config = dict(
    head_dim=64,
    activation='gelu',
    decay_fraction=0.409,
    dataset='wikipedia_en',
)
Each number is 500 + 50 x the weight over its row's rms, rounded and kept within 0 to 999. Layers, rows and columns count from 0. Numbers have three digits each. The size before them is the row's rms in percent of the matrix's.

# layer 5 MLP up, 1024x256, rms 0.27, rows 35-89, columns 0-127
101:549535551556494498420569475582516450449558424436570581452492426442508557482533525531487479423515463452437454448515534577607382518534481477442508449527473518438570464491475487558420529569510510458484460501497527528547470580470437457464542504507522514538416531397525493410483498492503564525449414554432483470481496456539432444458516505527524498431475485568550498471559523566544547516574
102:505434508444504423443478563538485524530438529470521584442550515575460417543497441491536484443599531517407582518613484484496493435515525572445493444451563433439412561493487487528480513485541430487485514553508548518524408437553509612386508527612505410431534504475512451512499548584546539472525507498501549571445602517472558534527439519580454468376536459484534501561510521415471479599567
101:513532489564558589536588485608405540451457542557477509434519497495549408542484440460409445547549487423582470497467504622517457528453359519537470522508524518510451366490457566529434505578487507618404467562489443547476551522483518475506557447476499406537466555503415458535511497467570519407468509471502529558519549585436420468574491487547574519530504489464415556561559512446438452501494
110:425479565444482439537539539397528490460617459501539454550486443447417415532498554552483482572551558491566512487530480462479474416570466497490476491542497502416533589508484488558502565500591556501424429532438538483600545538557478454488438549501471507511467526483491455493538459510558522518470570492502523485539448518503467544437488501572503547496453441606513588541498482469593492561345
106:510528553523528533537516516443494461504441533473577525469473518532551472457525435533524549433471494525462586508497597449456537514576475492441435509501470498470536511459449512543564471596539516556537505581534507588562554528492547465473508477477487416418451480507530446548410394477606428574482588483453530514542466520468456485551440538536530536514544453494412474451551510476553465508471
098:578463534430487554453499501509547595567443495541509520476472518438503522568411443572505499595528584514477517499547496520507492447521457447556538433444539461464597489485492565588518502473483572456427583410540544468532427499518465500448504456495579508500419449498491438446426466579477464491582507505487466491486435501525555438493490500397477585528488510487534457589542478543527533491513
102:490486537519499508490469520505581486536564536499583522485500506468541445452482519459515516532509502431540519538487408489447518460506461453453540446517561564510483496398432517470530566473547644536353571589491470507502599497463438499439496525488509404451462507391506536504486514644541562526479505498503560536463512525444554521448480496510520525530555552461466394577570453541485477447557
100:617507523429452416499495508602563366395553525481491502438618440623558518463488507491519394547452500471534573415514512478436474553469441507464471549498431441490422458510542455454522475455510413474472502498481499455528551459467554462403512530455515533520436605560422493508472533584411538547494543529494523457440467456445557508590499508479525565478567463430466477618581493533487507538508
097:489502492478551510470569417533496551528477530515537494432550503503432450521549464468505485539521570508413587512478509564521505481497444448468497446603551478567499462483402464454551485553533507501503462505541512573522496522540486524510533513498400454500501450478521460494481550553567538461448490546564562523489578524480410558499535426547563394470586500466488515487610483461509442530499
100:429567544433465514425494469417564531515459445506623589471440593537454550380454529544581521521559492447538462481476487514393428550486520539484471491467490522503447512554575521389520529494481520608560583575516477561487469513462431600478529565564505499509502469492490508414355487574444500499513519493500586552497463429611495521526460447440546498551536531536447546525501453535541500479531
102:483491492541475440469488555560538522517502491518451558441583545466483485495482428468472474406503496487485470385526488482481441517625502656514481479454532507454521500408490516603475588454458473391449438512501501499477514424577497560542573536479573528458515425475514542504476465431429477488531498505461451511593483480369516464533451478486506508553445483413475513433430534484493475441543
098:515523480462534432495534584495504594490466605478486496533492497460526416527428515391557491461540486546500620478530407551523549522533399547458400577561516428458554484556423470593493549479605530595530513549485345483516516565582533433517482556497499480493453556515536488432506536412498519543560520480464489477491543441548576485546507492477511402542529518487458539535543409450452437498390
107:554528561541420522511517620520545485559455539555528560507482532484489418584541492431550520507421499520462485561471493545524515448502445499398536450414526469495531483527566578479471500505494616518554541549467466490392495422465501454515448542501503435491422507482558450470499530478532460589526583455512361469471488487489535565559478555500550387525397507413484521488462493596469564588503
098:516543523553560441613514529624554535455493530555447529552400528550521529450544483545502466509495522415461521589553460497551448516588519646482528577513410440526487464502494556481531545554647432533482485466553438526515512527549495446406516497596456448501500520513512534430459590538486578509498499423446535515491490509466491519484367450482506564474464502489422550461523429470535431501491
101:506503434459462399515548445549443571507492516523482503493477474480570453465426450462484503439593512524494605466487566562456478565598443547529470523453541430513460473504536494528584487475522455576532567582404431479482470604585439458502573637518562439490437487433473519444439527608490497612563489488499415533465466491484439549506487569498588509624444611422468491553398484580431488400522
114:515524579448539443627421591493508474430415489583541446576526531471449526530401527472436587451443484474435573635559428526424462499512590439421521490498447410421482490570430472505490498510509511483500443498499492422524478469457460506518462505356587467430465443550588478564519421519499500496539424523509524532490484420472492541518551453522513519553521442537526487480498532571530492503443
101:465548410501516505573457501557530552536487629432483479549587517506579590523567531514490479458408449457457454639494499541576520553491484512524452522484460410384495472471504536506515507487464497578503536571546521495484533451581506585454519508535543498426454560498530446501457502479552480502510514509489609552448497390529516544399493509470498496522465543505490579489487492491463529425486
094:465405555570477529461488513565567436490559532545489456351567544517508522484486444549529546465512568452517476498552466565496508487518533523552514432476467420452475450568548408429506470490512498547459441476526508500447410455471519489557483536517519477390547549504429487496530516393502496505577583426454451519520554565481521584487429556671530472518439491527531496507463441533432434506465
102:466511485437425587456538537467453443518488571560534502438521527458470407516424498533552537503480480412453473434614569512434490476392535539521458470411521499529452517537562466503461516572556454506480470529383466450542493548559502536430474507445527480498502481474466398614401499618522421409493493412508553472492506503543456447544495435511446522443562395577531553457436460435491482468477
099:453577388494471614567580515532497481585490493443529518410569443524465398522516479500507499500398462581541554519495567459455579550573524536440534431511575435451482496541471421466441478556545530387379524527473457448518538569562544433474506472414565518516443459555459505552501480473569442558502500488498602484514446508569498524445486486494459420526496448536502462476548531482442405529441
104:452418590458487534560423521484443497475510527547442524409492561428574514469494566509514548442459525528566412550528551504463520529441535579449516551533497447504609502483497541517593488380478535477438551560491605542435484467562438539525495521418493504465510525440537508523539479536540501551483517516482454475530582445582526510512455436492565553583446470575460558486533487467480510472575
098:523503515509502558438466504571524537463532544511407552474493510473461444510486501483517407505465569649496558471492525544456458526537533460458498445571478461475485592449501485594515548591489501531565423545497380379500469409400523537468497496450444535479535604470513449516555533498469554479477488395492470590445459525473469509500410483399479437541531473420459459515558529526513600568486
104:506578459605558542507466467479450496440483547647562508447502460492481519482516470471570523582539526491556506526525532543516489456568505452453465556497592503629575486517455439570523502537493575468481425522415427491503536442489402542496522416483523530550566523519493509579489479458486503482597502594492466504530487542529493437417439480555535486507535542492468429497464510506541537488456
091:544491528470497440547520479486450512491511411526490432539415423472473536447484418426543537574411514488429458542462449441542421517507486541500445434430458482337523544417438500495503510498553476512485564512464474458524477474671510514543547509478521497546522463453545442536545458421490467637494524460387535482510562447543506519512471534602521533422578561523453546590604539500448474562550
100:524542467540451450537498459472483527494408524475505524481597512479446457481418443476428455541436527498530519526595567382454471489462462496559548514533436520510537417496517483602537448486435415482484537519487470509585543517461463484446512505511501522503543597505502480457453522516563547500530478491463525536521536445479550507437529384389607446409582513557567536421654528430502521602474
099:582457379500545566458497553490468518513480537497474460438572495536512554561550510569615502510409551592397549444546558422493533402452510490469522490590550566483494494495548453484525472538530494506487556473452505442434475460499441535586426488541409471464562473573482430448489501495489517511525576472494549599455498478437466537432427490505490575484487390510554564506429485464454621526509
097:557531468453449547539535513436454506494475495519426492477402506474563503416500533530537482537523492514435484535514446472458561468423528448505541521481567439377544538498537508603608473391478533495517401484594516457482494487583567412513446464540505515512502425581581560530499457501459681592401408474484531522433492443412500476521448411538531414517513454543474412537465482551575513501574
101:500505518588516573549450537465467505435453515430471462501503490501553554546430530456465502374514416496458482499515530490438502511496524532526518452473483465468500470485462442502453435507429422513503540547499450483538524588521504448531419547446505417507565418512441466556439462477488409490502553611491452483595482399604470449491472431482508481484575449492523466406491330612520489515516
099:541543493461469445527539563567529511467510558462558460374479394429517507512510463557513388508545507484516593500475458507543465527494573544531497439412569504494560461482538531639457522529496525560543549603570447437519379419527501544514441487504488355549583563539551428552586530592485537536589479458438515477547570464430480507564459502498561510474487488459458415459495516543493468538467
096:477506444492501535532485451487469435494544558513455548584380464446565439513499513518494495524582498511544464501388455606488542452531427481556491494544494425472487463509493508442446446448541550617592550514454506579530461545572467452450489483471574438453461516482514445501347519506496375486515516478436524438487522464544508530536360539509575504539450525502502557516558437449561500493517
094:579506530508523503478488454561633473521558603505613558451608522538492490440449540567439424504521508516508555421517527539447542416521526563523503513494474438537597555427473600432430551476512442515535561522500482493550553489452532536449536525477613408493553445515599491539437473493406468510434512532475399525553490488540491461453548493522555466540505502481533489494510485482447534522442
097:521452323497394576567471488538458531493568460543562459534491452511410395507454533477541471482501440551517509428549594565480491469462548453500507509436493487648517492514403392487452495534554492536559580552405547424574515510478498440609470514514552435567439467490401508505436584398522460447578534562541531557501512527511522574478453451580466497552478532552536446507479608580465480472496
106:534448519543522392489538441615496496600470525510501470490461371481498605404484429491476477563501558535468542554427472470539497546503494469449397525545479483554475483420496434496489497464519538507522554471441472570477567423488493407592468544533550510478462561469593508574570492499522468603471541551472449466507484521472509510507541488406471439554569518491448467430492508471486495509444
095:626453559506463463466503465520473507525441636414512559502476579506626535530439562564517516496530441501524470518554531427511471452415513438539525523531534468480544466502438571516495517484521393523460430448534464566513510460422502550548497514528510487579492460514461523442446559519543537420443470370417399523668451521493449458518492468459456551545505540474544584424490574556548548459463
097:514543544480489494468428549642481459466510510488458541547519530431396492477433516474559552554501485510575477450603496467469494468464461572512424570503484422472558428525509400506441494475532558536483470478374534537609502388414540525433447537527478483576495385515512509509523504499565491456464535508523492510550487469487519470418448568556430611487452523479516505444509549427579565481490
098:488508476373530402550416510449509505527456493619559431398554455489538508458459550473558545518453523426507482516513528521493496461500483557532471427439444467436456435569496514529533485471525565578576531569548534510547640470615515467591501550517487466506423419477427489505413501516531570522541454459495468470466532580444544478567435446463517402539582457503521408579479454516534443450552
102:549369453479498486546547443431496495453616447439496531456451476559458517498569447545464482495476481495564425476436482444573493497454461600421492368620519387540499580543448542563456535533396483569517535537495456488527538511531483478541414540522470427491485561446496492453419577507508465536511540473493469470436481525508463525566566577506441548519482569523585544458486486618418489528537
100:510460401538498487471480530609476574467496567438396436498525471556459487513505538427526613495492380534489491436594443536510458471540497467541498455589537449485474559550484514489462525533511502515528551510510520538441452527473520535464453536461542500578488511450536541501448419547371486491548572602563488441519536452508508420470581572628559530509520548481440500493495430464478496466488
101:611553605551509518587462494492548463563411414475444454425576466681579553491438522437518480508512566472350490485507493495471511562469439477458467422509589455444563524463512529577505505487498461548454504428497503439454513432440468511498517511536404515410462498464446482426605397550489587440413515415530529522376480519563499466456515623482506501481556465514581492506497521440576426513514
108:444445525462510537542475356579559517507500513435557505466477575607490436436524590529482498545535612562486514507564479541479459522576454557456483540466486470486461475503453465525503478519467678473552461526586506416460555581567458460572498444437474513391380424527555497496545516482476512495433566490504469497497530491462396531539424573552501546470568506454463454419472519439515517454486
097:481453488616509458436445472531508545523498435445537497551427552478471509485430532431594610542398553538466525526474471453555576448517502476449418602420549557580489460522431509495398506507494534460411445499582519597485408449405453521464614560529538495626501567583476550549419455451502547434564454460558600454521537537557500525421520450522494587438460503573515465458442502500587544504475
098:494445445457517479573402543508480502528503584513458732443568419517555463478527505443510494440524486485468416467492388526454454432527419540494470374540502488417531514452417547459503473477471574505466499531570530610447403547537525551529477531449480522534531455495557545561582495464470456508464474417456476493485572578481416478569475503478487583492504545523490597541432508441532544572483
105:531549481545576508545459500512505519512491586507508478442488492412551501419504537525560532555445470532528578488446613519507475567541523546424423562481413519498488475519499470554488523545484495455461559522442490512514501570499527550503521455454400552602399521445530555547532448538410537540542595500493425515420593495570481517497541435477504460496577479421564477530462472560510528443459
098:551524532470466425490482562483553514506442494509501440413504414501587488523485462470486543529483596525487508438448489512530516525521476489516427582509555428425507482545545510520556330456557485515467493501451548559483492499488497405568507537511570470662440486585376528521450558556497522517474582452561524539516492481549463501466512511481489541548483501547572491609507552469540449555439
102:458499501565517566512536521468490511498441484468424444432549449509528489471442475547496436499400546583541493547512450616478502448542508528478559571472495492442491508523583451489401511405491489504487553568485485579459530402406489497484429479482535584578453523490506518463557538518488481491475545488593608576550509459533462466517482442513522487491553482590482511447437436558496483536444
102:522539518482542454513505451489594414537567449438466548457512536451453576531547499471465566544508464529407565605390531565545553427507518558529491605483532527476463492488590514524508444497535506452456493543495437385508597448556471511431519578538470504430443463481483515490452527530429525560479536500494446475528545448547504514491527452562518422475488487512532461523413506439510449561518
100:489357486434513485616507584440580480508648505517477524458496567536507539611492468444476578435403448532437562487455407467424506464480520481566542495474450535416497476536518505447538495449540576477544441590474428534496491498438470507521541535479445493473511430597491507491489533493492506413592523522529525559449479373478490559467504469465546492547426500406493499574509434461464532514510
092:451429580468598585542527400449618550498462545496475464556519560429499456562528513547494513538556648445584416575463565527464507491470540438471546455473507474418652581461607589550518556437400518551484413514498495585492534436530540528504486476521549463568476562497441444476440474516482514478589568487529603527494524544522378532469493432514405472484616518480514605348405502491446449474506
099:479448481516616531585493566606519516497521584501429511544554413551537520514376488486515578601535524492472574538470442533526491557436612523588456564520385539471524434461485430493477484509477581488450491485516408516618535473467460488440553522427483444419474537548530641484464538432524494485499466460528433501566493496452480532435403432493535553592620468497486464490459513486416514516506
100:607518471485514498459489458468439507471474511447479504486556469465460432404488429540472542496486490567556548492498473491508489480576502529406528570501525518546473532470546512503495530517501571604497521522428436509465478478478485607509460502498522477514516440472609561520524612550600560481512466522541465485522515430530638616453402505594463492441505504525487572542544487492488505556509
094:555449439530494587494558416506505513416646624471489511464516571523570507494508468579435442594520507518525455617551541533521557499498461431480517466535460447474546500583494583540520511528415540559515523483482467486501457392491452545495486491501513424506473519492556527416471510499426445432476450498611461510603435546543455483458447523329521498472533535495461483560550476465489480384533
103:547527477397466329490558488553507421505515525445534489472466577476453542533525451508480442570459477525531488427476512555508577426534470495570572454517542521507523496504479453514450450568582485524482535562521437535527505469425416465539596471440515533456516547528471578598495449514456527475538512460535467442484508402434549517481449557470497544531449456484480495557531443538564540513540
102:560481427476524481553451540467487500496520554542515440521479461488553502442549569536577481521459534484410494474492418596526474518548497409508511434584542433469455506406528557465485482521477461625519427561507529464408483449463426501501495607517537513463541588544496523520519460406395403628498584431463449461571517447530475420465525437457487584534552502515538497356441492576500517525544
105:481477455566554493538503484487431495466457524506510495460461450507513573481507498535495541462468529467491506465560433416490444476555538427530403514520389467514505525527491396517530455566504482566359549442543514501531575466470494521450563517453585427528431466536572545497585459480645451515487561484534390498565492558483449397496429444590585454491528411475476428511520387558518457531505
103:506597546578462461482451574562426521444512442526481586510507531535487433523458469507595555457500547550481474446461580519432449437456484497558429489428449511491539442601566444539432569584537507495457513464413421501407484411507539523409529455353567496497537515453570508585541500553447522439507474472498512531486553435439554517552573531526525423490561406552545475456496477508561473540514
# layer 5 MLP down (transposed), 1024x256, rms 0.202, rows 35-88, columns 0-127
108:428565478540619526642501506501437510457490547488436529474332564543490473509508569530483611464460437389510433565534460460443513515477557366528522516559516554588510481501400499544490479503469515493461543523505542534493502511438499495513552470503502506476511520474448494575450556512497501417529487523523515533510508496559514445630464488526539507525534548488472440445524502479504491390525
103:562516429486467501562479563398574453478544556454589425451561589606524360539486480573379492462486518499596510457467562463552511501517472470531444474450424569573538519555462489513507481459541429465497452555428504508471483515447505468565513486493546510501540481469525475580379533453522535515514650479488417420531436550433560541437462433427492514460487504502480455501465464543543446500561
101:608545532525520560591499426467501514545508573372474499468529501479486496506552455525450484465563570512469442510447574429452435419477496445543450458450499518454582573557476469534480493514540518458557468443479464528511465520513473456485558531475569543508519568517578483545511524577511480505542503441566491533508535451536499455461491526417534563481607492484474446395445469449516534538434
125:525411470507415441492518486493506388493494493446525371512458562611519480571495454526509483546526552527527384521546463504570526562534528474477491485524566557443492518487468454556425545553389526453506554491588543506475458452500502492527535502371457567497492488510449539485443486494495413444456574436511553493473467545569464530499539458444457455539446455588514547443544571545479509547458
105:492577456535520631432543473522496511504558502516516539556514624590435547535468608501538420495496450483471528452461410506492566488499500406549482533495483581552445438411545500635424529514505507477449405426516466473440388477527545535514506439574549499552568547508545520497586563415532531462444538454503498518521474484469560445462516502406502498531447487440465465493463487432510482486502
097:468488451579429516455448438574546585460555444572451531557584504545461418503493528439488495489545557492541440467575374485595574467518512470529474521516528493501541506546493525496537512574475453491488456484451479493505555466545560482538680483532456464482422503567485418449485565472475536469456464534617517556435475565499544495473409464524497456412463495465420596440475540531405492458474
093:537521536535422485459422475559403489465452500498465515464469581467506448516527495383464491484502498470584572522435509493484529560481549505470540523549471428471523552524512499460460539552397567482563525454472479471532445454528507437468645483566468516574551405585433560462471490482475500466615470490541451564606546538561487509474457473447467503507456482495471558485440450595581517506502
108:538554566529449523567485614494540492449512551531450503487537521430496551436431509475492447583568481455475520443559502416478506498589517540473591557562517498562402440429517559442548477425488455498546471419450520554543577460479459518450473520453516550550550429560451479453502539445441485434433520454453501516515499525545560600479532532537465460421449579566567496486539406587603487429473
098:462601383498478436550458569519481586515490426482435478551441526434431499567459493417522502503488429512478507467554500494481474455514433526407485446476494529525448456494437575470520480465535498522453461488416552550545519482542535557582535481563551639502484466459505465570557543489517439498445351534360488463451505486486503470526496556513454442485488448512554520446449447458603530525561
100:431527502511523520510514529557543463439506468435394482521485489495539478515461549461475460487539426557502531465491508503480491410441484512638415400577543472485553398446476549493495572500574499485554460473572486499550568439426555471454510497526432490484401429517592457416513490474520633497579417550400557419491503568438510425507577460526508542512482460418585471500356495513435578523455
096:515547515505521481532572339484503493649512490445467453508503531470501557496509492475422516478544587443508555638512464453439567444494539443695493526455457489474476479452491459359503549435515498527583467567515418464465459524468551422556459490511459453474463505566474457464494517487597562564480515496541491500450464458561449450457539445492515619479466479478530513483538598492518505511587
092:460369480480560575541440452556514479535476521508490455495571435401497564542560507420495526429763518516527446500476564514489560474521427477497516462405558435439499480520475442540537459508547519523525484503500462497430555502556464512501408520573621512522419489509556502418403483508506458517438444548421450480482454608547492428463500504499574525501489579540482507558546496509556470488534
105:416526513456556437547418451488472528442498519476485575510493458469609517486523458511451503487450547359480507496438529449535472446522433491536470481543415458521536560439414497425586554518561492529449443590573549527487525477520490572552551422537591592501526559480543530446377460497542448552489574459569441496507496446450485483408517534518505587487475459524548499499510393514473549545417
094:508579538541503464594396505507564397462463449542435447460480442585507500583492451471605460339538471521444460537527483465435525440506536507539537484440502543405529478399535461486516534513598524430510459462617601567487412461561483557491501576515520547404512476479464538508464554455469451465447505569461543587470485557430416560484613526455538529534522509489523481410438462530458568537475
088:494501543453492521449522447432502552425545510554513418521538473375576440558521520476450581445731510461515552522542452514562493484505501498614374555520492468417507538538448481483460514511449508619510453545449515564506548500429450540546498408485438515478530487462502566449506550468508538513512536473492558587610511584483468522511457454415470473493633478525552533570484443478440534499496
110:494470535504429563394498494505511640485462501467524545511661512502468461510512517516466457445490656554445410557473498433511478535543570454443531543479529550560497458367504471494427515539599482531522581484557572489432523551479491435462531465490549422460499382427470454441470478398624528435476467567378527536505474552476488583479445541502481482581471496552431512512525545560505412462491
096:551502551452506565529501464480485421515542487534539442436583443578566541580458520548529543490473475486484501557447492528498546467496405526380515453442478509483481478377468530607464476563578582473479494441495475497456344529471447434500381461474460385486515547597478404539500451546449497467528459568515456415490457531555428482468473443584508527526505534504443457459515457483475485498415
099:411503546503441557565445544548504457469432467462596430552559539599488578497519559617496468567494517489510473550438546515450570484477454518433461500406384489476442519541491485519497474538522515488490470536519445537572598483474521434493514391536593438523523480548504485461467564599568486450527472434365428502438513494498528506483597458489538493404578572446459419518503559571539553570588
098:544507497596525474590515509484515490412490534500520461553451555474532544538634495545543401593538580521473428513483513511497537452469450461596502503516548420502508389417524487533461486553547588462492477496553475526551519510469434545458480470549400473492483455491529463471577519409488489502541524531449521470534483507436477410491496646517493436547471477558497472561510470512544423497597
098:506498532543558499513571511484562502436520455530454560526593577616491535552518472523545545537589473520557503464443485482513463529498518468592447478455401578450488413477432499485407500517472412442492516582455513420507626562481423450446538521493457536503503468452511556404522415511554512524586582496553481484511520528395492411493454483499579515459490481414511487518491563439536468571525
106:476354478547573454403472580461476537583517440489452566431470433419517466467434497383415537502452509526404493446425517526565386524527446437558425580454466514518485461544423487453537432529511564551491436459567492529474515601477487420530485479497438507519516425473508520508547495472497480491505485477519471468463488520612562560469539498384355519465487523493451465533499580465443503468503
098:363501513506544539517539441463510502496439448596601461549452448481556543452462516462432492570472395421469461456555473478506611564486527430517433500525490474494494445485492439401418404476527425487445537430528497584529483449511646474551483404421584451472488416536571524426534494533512613551428483486520526546596452488489458507546506448557566554518522549448497463430454482523483416524396
102:608462406486631475501560489517603532454564456398410474517492533460492494604555537592528435468529482563497474465462529496489469457479484532508474410382511431488580481471454463437490521433495587483459521501501517473492529513510532421475496588434510546557525434547442433474521494457454518492463572519548538469456543504554463555458510563487516543485414503450518426497525590568431406529547
094:483534494548489541555547510435481589501490648500580459469542539489627381537505613505551416446528481497504497481531540474456464493479560505397548454576500549559442512445457503564443502490559462465525448484539448432491430595391431548526433537412485510562513500487478525445501585510542506489526522478542488472487529593430506454542509451479414517525561433509327476394475508530489584512591
097:440470499560504430449496566471413525346428440506558542442514422549452545529518563505414488432575540554407464467465437573479549487538491432606473503445561467482568460469499515471515540466481623513515475532576505535517515468456497564486523519485530500477424559576509579484492500496601553477419550512483487538393425557580519559490518472485463596486494449482461589498444525483446536380507
101:452483501515540530539586455559583473522522552512480411526357437535520466491434493518456519471496467529479549453529504484550433588518601395451489482516513483478559481373509488469448505455419576547518518485506548502534581511571477486433563600548520640481516518474547634402467487497434561529481493527567520466535450430515500512584478474466530466540480613490451499539536422428462536506538
101:533430423507394440538538547516518594458540486500573545562524444513471499488515542496500532530540526514458514544516488547531428616563462469573537480520499500525433557551505506504461417536475425476454495375562517492578536496549479541568453564642538579472442624482468541409516506533560390510466515627507476477481450441358396498458551515433602518427509522444561508472499527556423464554470
105:365501509454455449455448525531419521485511541420473496561532426510549471507513535415516511519491589517460495492581464491470564488568454531396501493531595578471497562396452527461502520544468460401562443490567412377515523606454518549524441509504519471465488579464499517537492552469516545472577475544419495516502443601548529477569551429455500525580579574484465428460451507423490490481523
098:505496495559519494425497455533491534507450496554404368572473476514418499480513532416445527526503444561601447496562518545520423487511466516441389561526407553405420494585503471524542492542549549522402410553482570513587517474361560585538459542546417593520403468655472545481587414550529558452512539517501544551584445536523578493585565471463498595450512468480493359546490499552515514494483
082:496620472471452514480544483486517555505443522503473390502504425426461554585510483487467493407676443499410518385475502399494466615528613539536505452493561484546464505492483476512504483504546465635464518476417445434442484503561605487371582482559527511511437542507499556411546513449507601501505515456515463558517526533419477526513513503517505444521505498433579432523398526491416544465496
104:452479536509532550574541481570512539499441404544467574494474529500518531653531527556584467522553479433473476478523469464542430464435527568491461487580494465477492458450444442495499503440600520436531529525527482492620513507446505563591453503589533492552621561550547481513347516545437534458527507480444498499580564358461498591585503493488474450475512584411484541491522388576510535574599
103:513555441576490485458470525444508400604539484479496377488554479385600504439581573538579461472414535461477415427563444488500416474536450543478573517555522453518472502481468578485476425499459621507401474495456528480516464536463461470468471476503505442475449469551517540555430432520433594430484480488417382456409490537484499499530545554515474493481552570470590428451545532504487499562450
098:521513478601409480516500660521551461561469503516496636506521465546490476478568567517473519495450399509509461535569493491556448533448466526563659494425583571478472448576488513440457483441527448427421543559529511471558521517383543586471520527560461456552520466438428474463485552483536477409516497502515561487480463550399457485509542480579573453565473497430457520536565534599459419473546
096:421455540496537486473439514571505426613512458537498518496486440531595432469548515462521480532516478566545564593496441516520590455546541480487445435503546513471454463415615568623519511495469506430450482544487496497544539502506476478416435474614495437491453565520509487457452523488452450493482550570516529417338466530509535491470599495464516476508535435482432394455503478435503510477561
096:543462486574510412510507556419516493483537476471470527485499535510473494449485439525549515542524464501307542471465507496478553490542515454474575456469568509507501473524523514495430437577465557538532497548518650443430471592502451472440485429399568584400508555472525397527529419532443505506473489459496504504634420474525450454493470460521527508394473510555484554588465455522441476426418
090:475455550525500465506572440489542568560475503453524465472467457407533503470558460579525458464510546457508536401536530424528493419471549578503524522574558416551500482441509514545435453497446462480481479429454468538495451490481536426357496514468524435512375507573613448496550474410495598460482473573577429583566535536517479508538539490540509535575460508470556591494486447529530555555446
100:537478543534567552525461406481531553468455465523504427383483484444490502483461501487537579499460517579519404497485413506506500487526506422457440471502491497510427515514553520508565452472524513485512467525494558422452463474509500423476467493452537520490499392511549451531537518443542505612572439570448523465464472502469533515569504426549531489466444475452448457594523482446603558616406
096:551411512479570542485416423443610470553463429547490577524450500519551555457556467638610501467532493479493501490591472464458491521550471531472527517409424489473497430490555565536509492539450554476525463440491451463487497496482521479452536489515520518517455507565441499466486547424538556482524518517440467536540470557498497488460396523596434448530443502514448511463508499561562484592481
104:439457518503452503558475524421567419452492566488530525446419510422475414528447436495473523528504456546464543514394470476588451540510522420518468537559436573458413450540475500527421504539457505414556455513541486617457540488469517503516529452673445547532471492507581585557440471420471472473495532534494489506654522480474511507493524481478508431537495546514506512476561509432447546532468
107:590533559458467561441485391560466542591478519492488455415494427471520561577393481475484424457533485472519468538542475460496520436492491489397474516499511485512494533499498441578499565578446436563518496527519450493409505558583451481541538411507573525418447429470573542515454486518487476531554510519494593469427539485501476465528453531489475428506523525499511538483493525505433521527482
097:483557450513485635520557485475501561575459512569467515479518436523462465517496422537476482475496505546505600486481498507562520496485544526495490420453563537493406412450432534468548533536528534465566545523385487451502512499472525438548484575476479473393498492581524494469526403518462517518571478559418551405484486415506487467474508559419374465519513489559434436460447469520504391461609
094:444558534462440501522373598454493541460401470516527595393388520519522545505622382559541573508502483542511490548492509464561479543453510517552485459463496487508412450491473485496496509454534485482496510530378516439523416483452552480521520454530486491484510406541503520556480439540575476556561437543431553454450482606477566496515397562559521488527555530527477511433524493466468511511578
103:514521519529483532581544531418607447488514488535387510460476497561481449530480587511413559520560472524493436457454492409486525518651489447465484512441487522508462549561592526547512551550473560464452536469485498488514509436486478501432500396534454532550512440371462488515515516503523520525528531445597520336536513483514477500456508521384481418576483484431518417496584513481477538449572
100:436431383521525493498439520518470420433464474434495499565501511351369544557505429506478481375488490473568546542508489436405582510425479386517504527495515482473485532497461451489504559463556525539567482537498495432433531531516498589468495506495485520461527445569583462524522425523532429541483518510458467490564535382489433391455562538495512479489541568525459524471498512560438545507454
102:512403478457570537533530533447475504443551466486462465527534576495475491584505468510398610455545474486543573550391516484539505561527510504595489460495520506389505523545448534516480472534607560524502507483479559437494433512470409468456499436446548527399480558572522510564477564574445508523594584501447511440446429467463436498489551569391471446467515540464485464481442511541411560498522
110:583422464514453585419572545509393578552501508457525374479360551522481531397452382556506457479496584475446511400495508492489517452515485504443421548444562479498474433444421497470538520484518509496539465447541465462390512459497551532561524470489543495572481423490537543481526443422513513529517501623445446549467479560604515428524558504558404547418546522519551477570507426482554492433453
107:482497427459503442451441552527601535546539478453483453431515551402545472445446485498533478452597501451459528509517543469482589498473475466517545497410536511719478504602522565474491490476503437530481534582542494484535489464483541521559508500553439572503508539434525524489405530511507471348469500529480430498543530566462493486467457527504500463465478466545486532512447367401535464524471
095:497463433444397567485474558468427472560530523491481541478583478510466477541463503587568568438499364596520547557633427432547583542497421565478453511508469519480424478560426548442452564533399456460438508492556544575497380521441494587517420544511411466480444484488544491493538497542536493522468446485464525529516488561457524539586468551457576454438449399550470442583622572540524446495549
106:488527461528506543610512502512441338486472602502483468534527504492593495484495492391490526537427568497480520520513415441474452555422448472545434445501500479521591421367558504461491516385484486537472514528542507528465440556513518481508433440466466420561542458461537487509460474508506402447493610449488521485502442558490442450536453500550500471530590483428471539482447493553472549481392
107:501440474548513566505480521591509473515496515453469461487274510484604409511512464522493473540559407535426561584523484502492464549520534515430548515499405467480466506522542537528402563506497446463529560521541539428556603440518549506553550463564407511429538526489544452511551487575480566488441451429521576543387482466528436437532585451419454522523504566526497501415502525494483437516494
094:457474528518475501486595516515508435507448543556600481449473475562512518462520447448540556505444458512581411490522496503519451541546504541472503501483530600473473532547598568565446581508553572455552571421422475504501474420558565478449461531454516455459463536485518506519585469462561466466529485482361465475510543475427515510476577522499533496478535515564511475432445577444604475569408
104:489555527517500541440580484421523528496504558433512432514427497569555489483490403541493492476562512478516427626581425466419524480471597544358458577497478492478520553568422503500576506457496389536471506522501485463484524517472529488479427458430507423468450536450511508499462446495439601490545552506498443562544571549527482525493507410486528589609527457386488605440573608559510519484431
106:472534494491502473495513468424433450577493546522438444469623558552472507471494588433524579590537483510461504544523409485471497572381519371499570524580517472519497530501513518492524534507451494356501412430466526522645584538484489426410534576560607510559493514553452433453481493480497466594463492477544502565504474510455584504486399394539510419503546541442455517596536477507464483523503
101:533508520505501457441553522537638505474500515471509460504534555528508511377454515512525519417455420501527543504509560540558450414544410471367620556488545494483492411445547539480467575521493498481533498418508539603489456533553518452517516511446471517410562435416434490603502404501375567438454439526505522559554619511485460557534511541508497470545483594531477502487509539508465506464575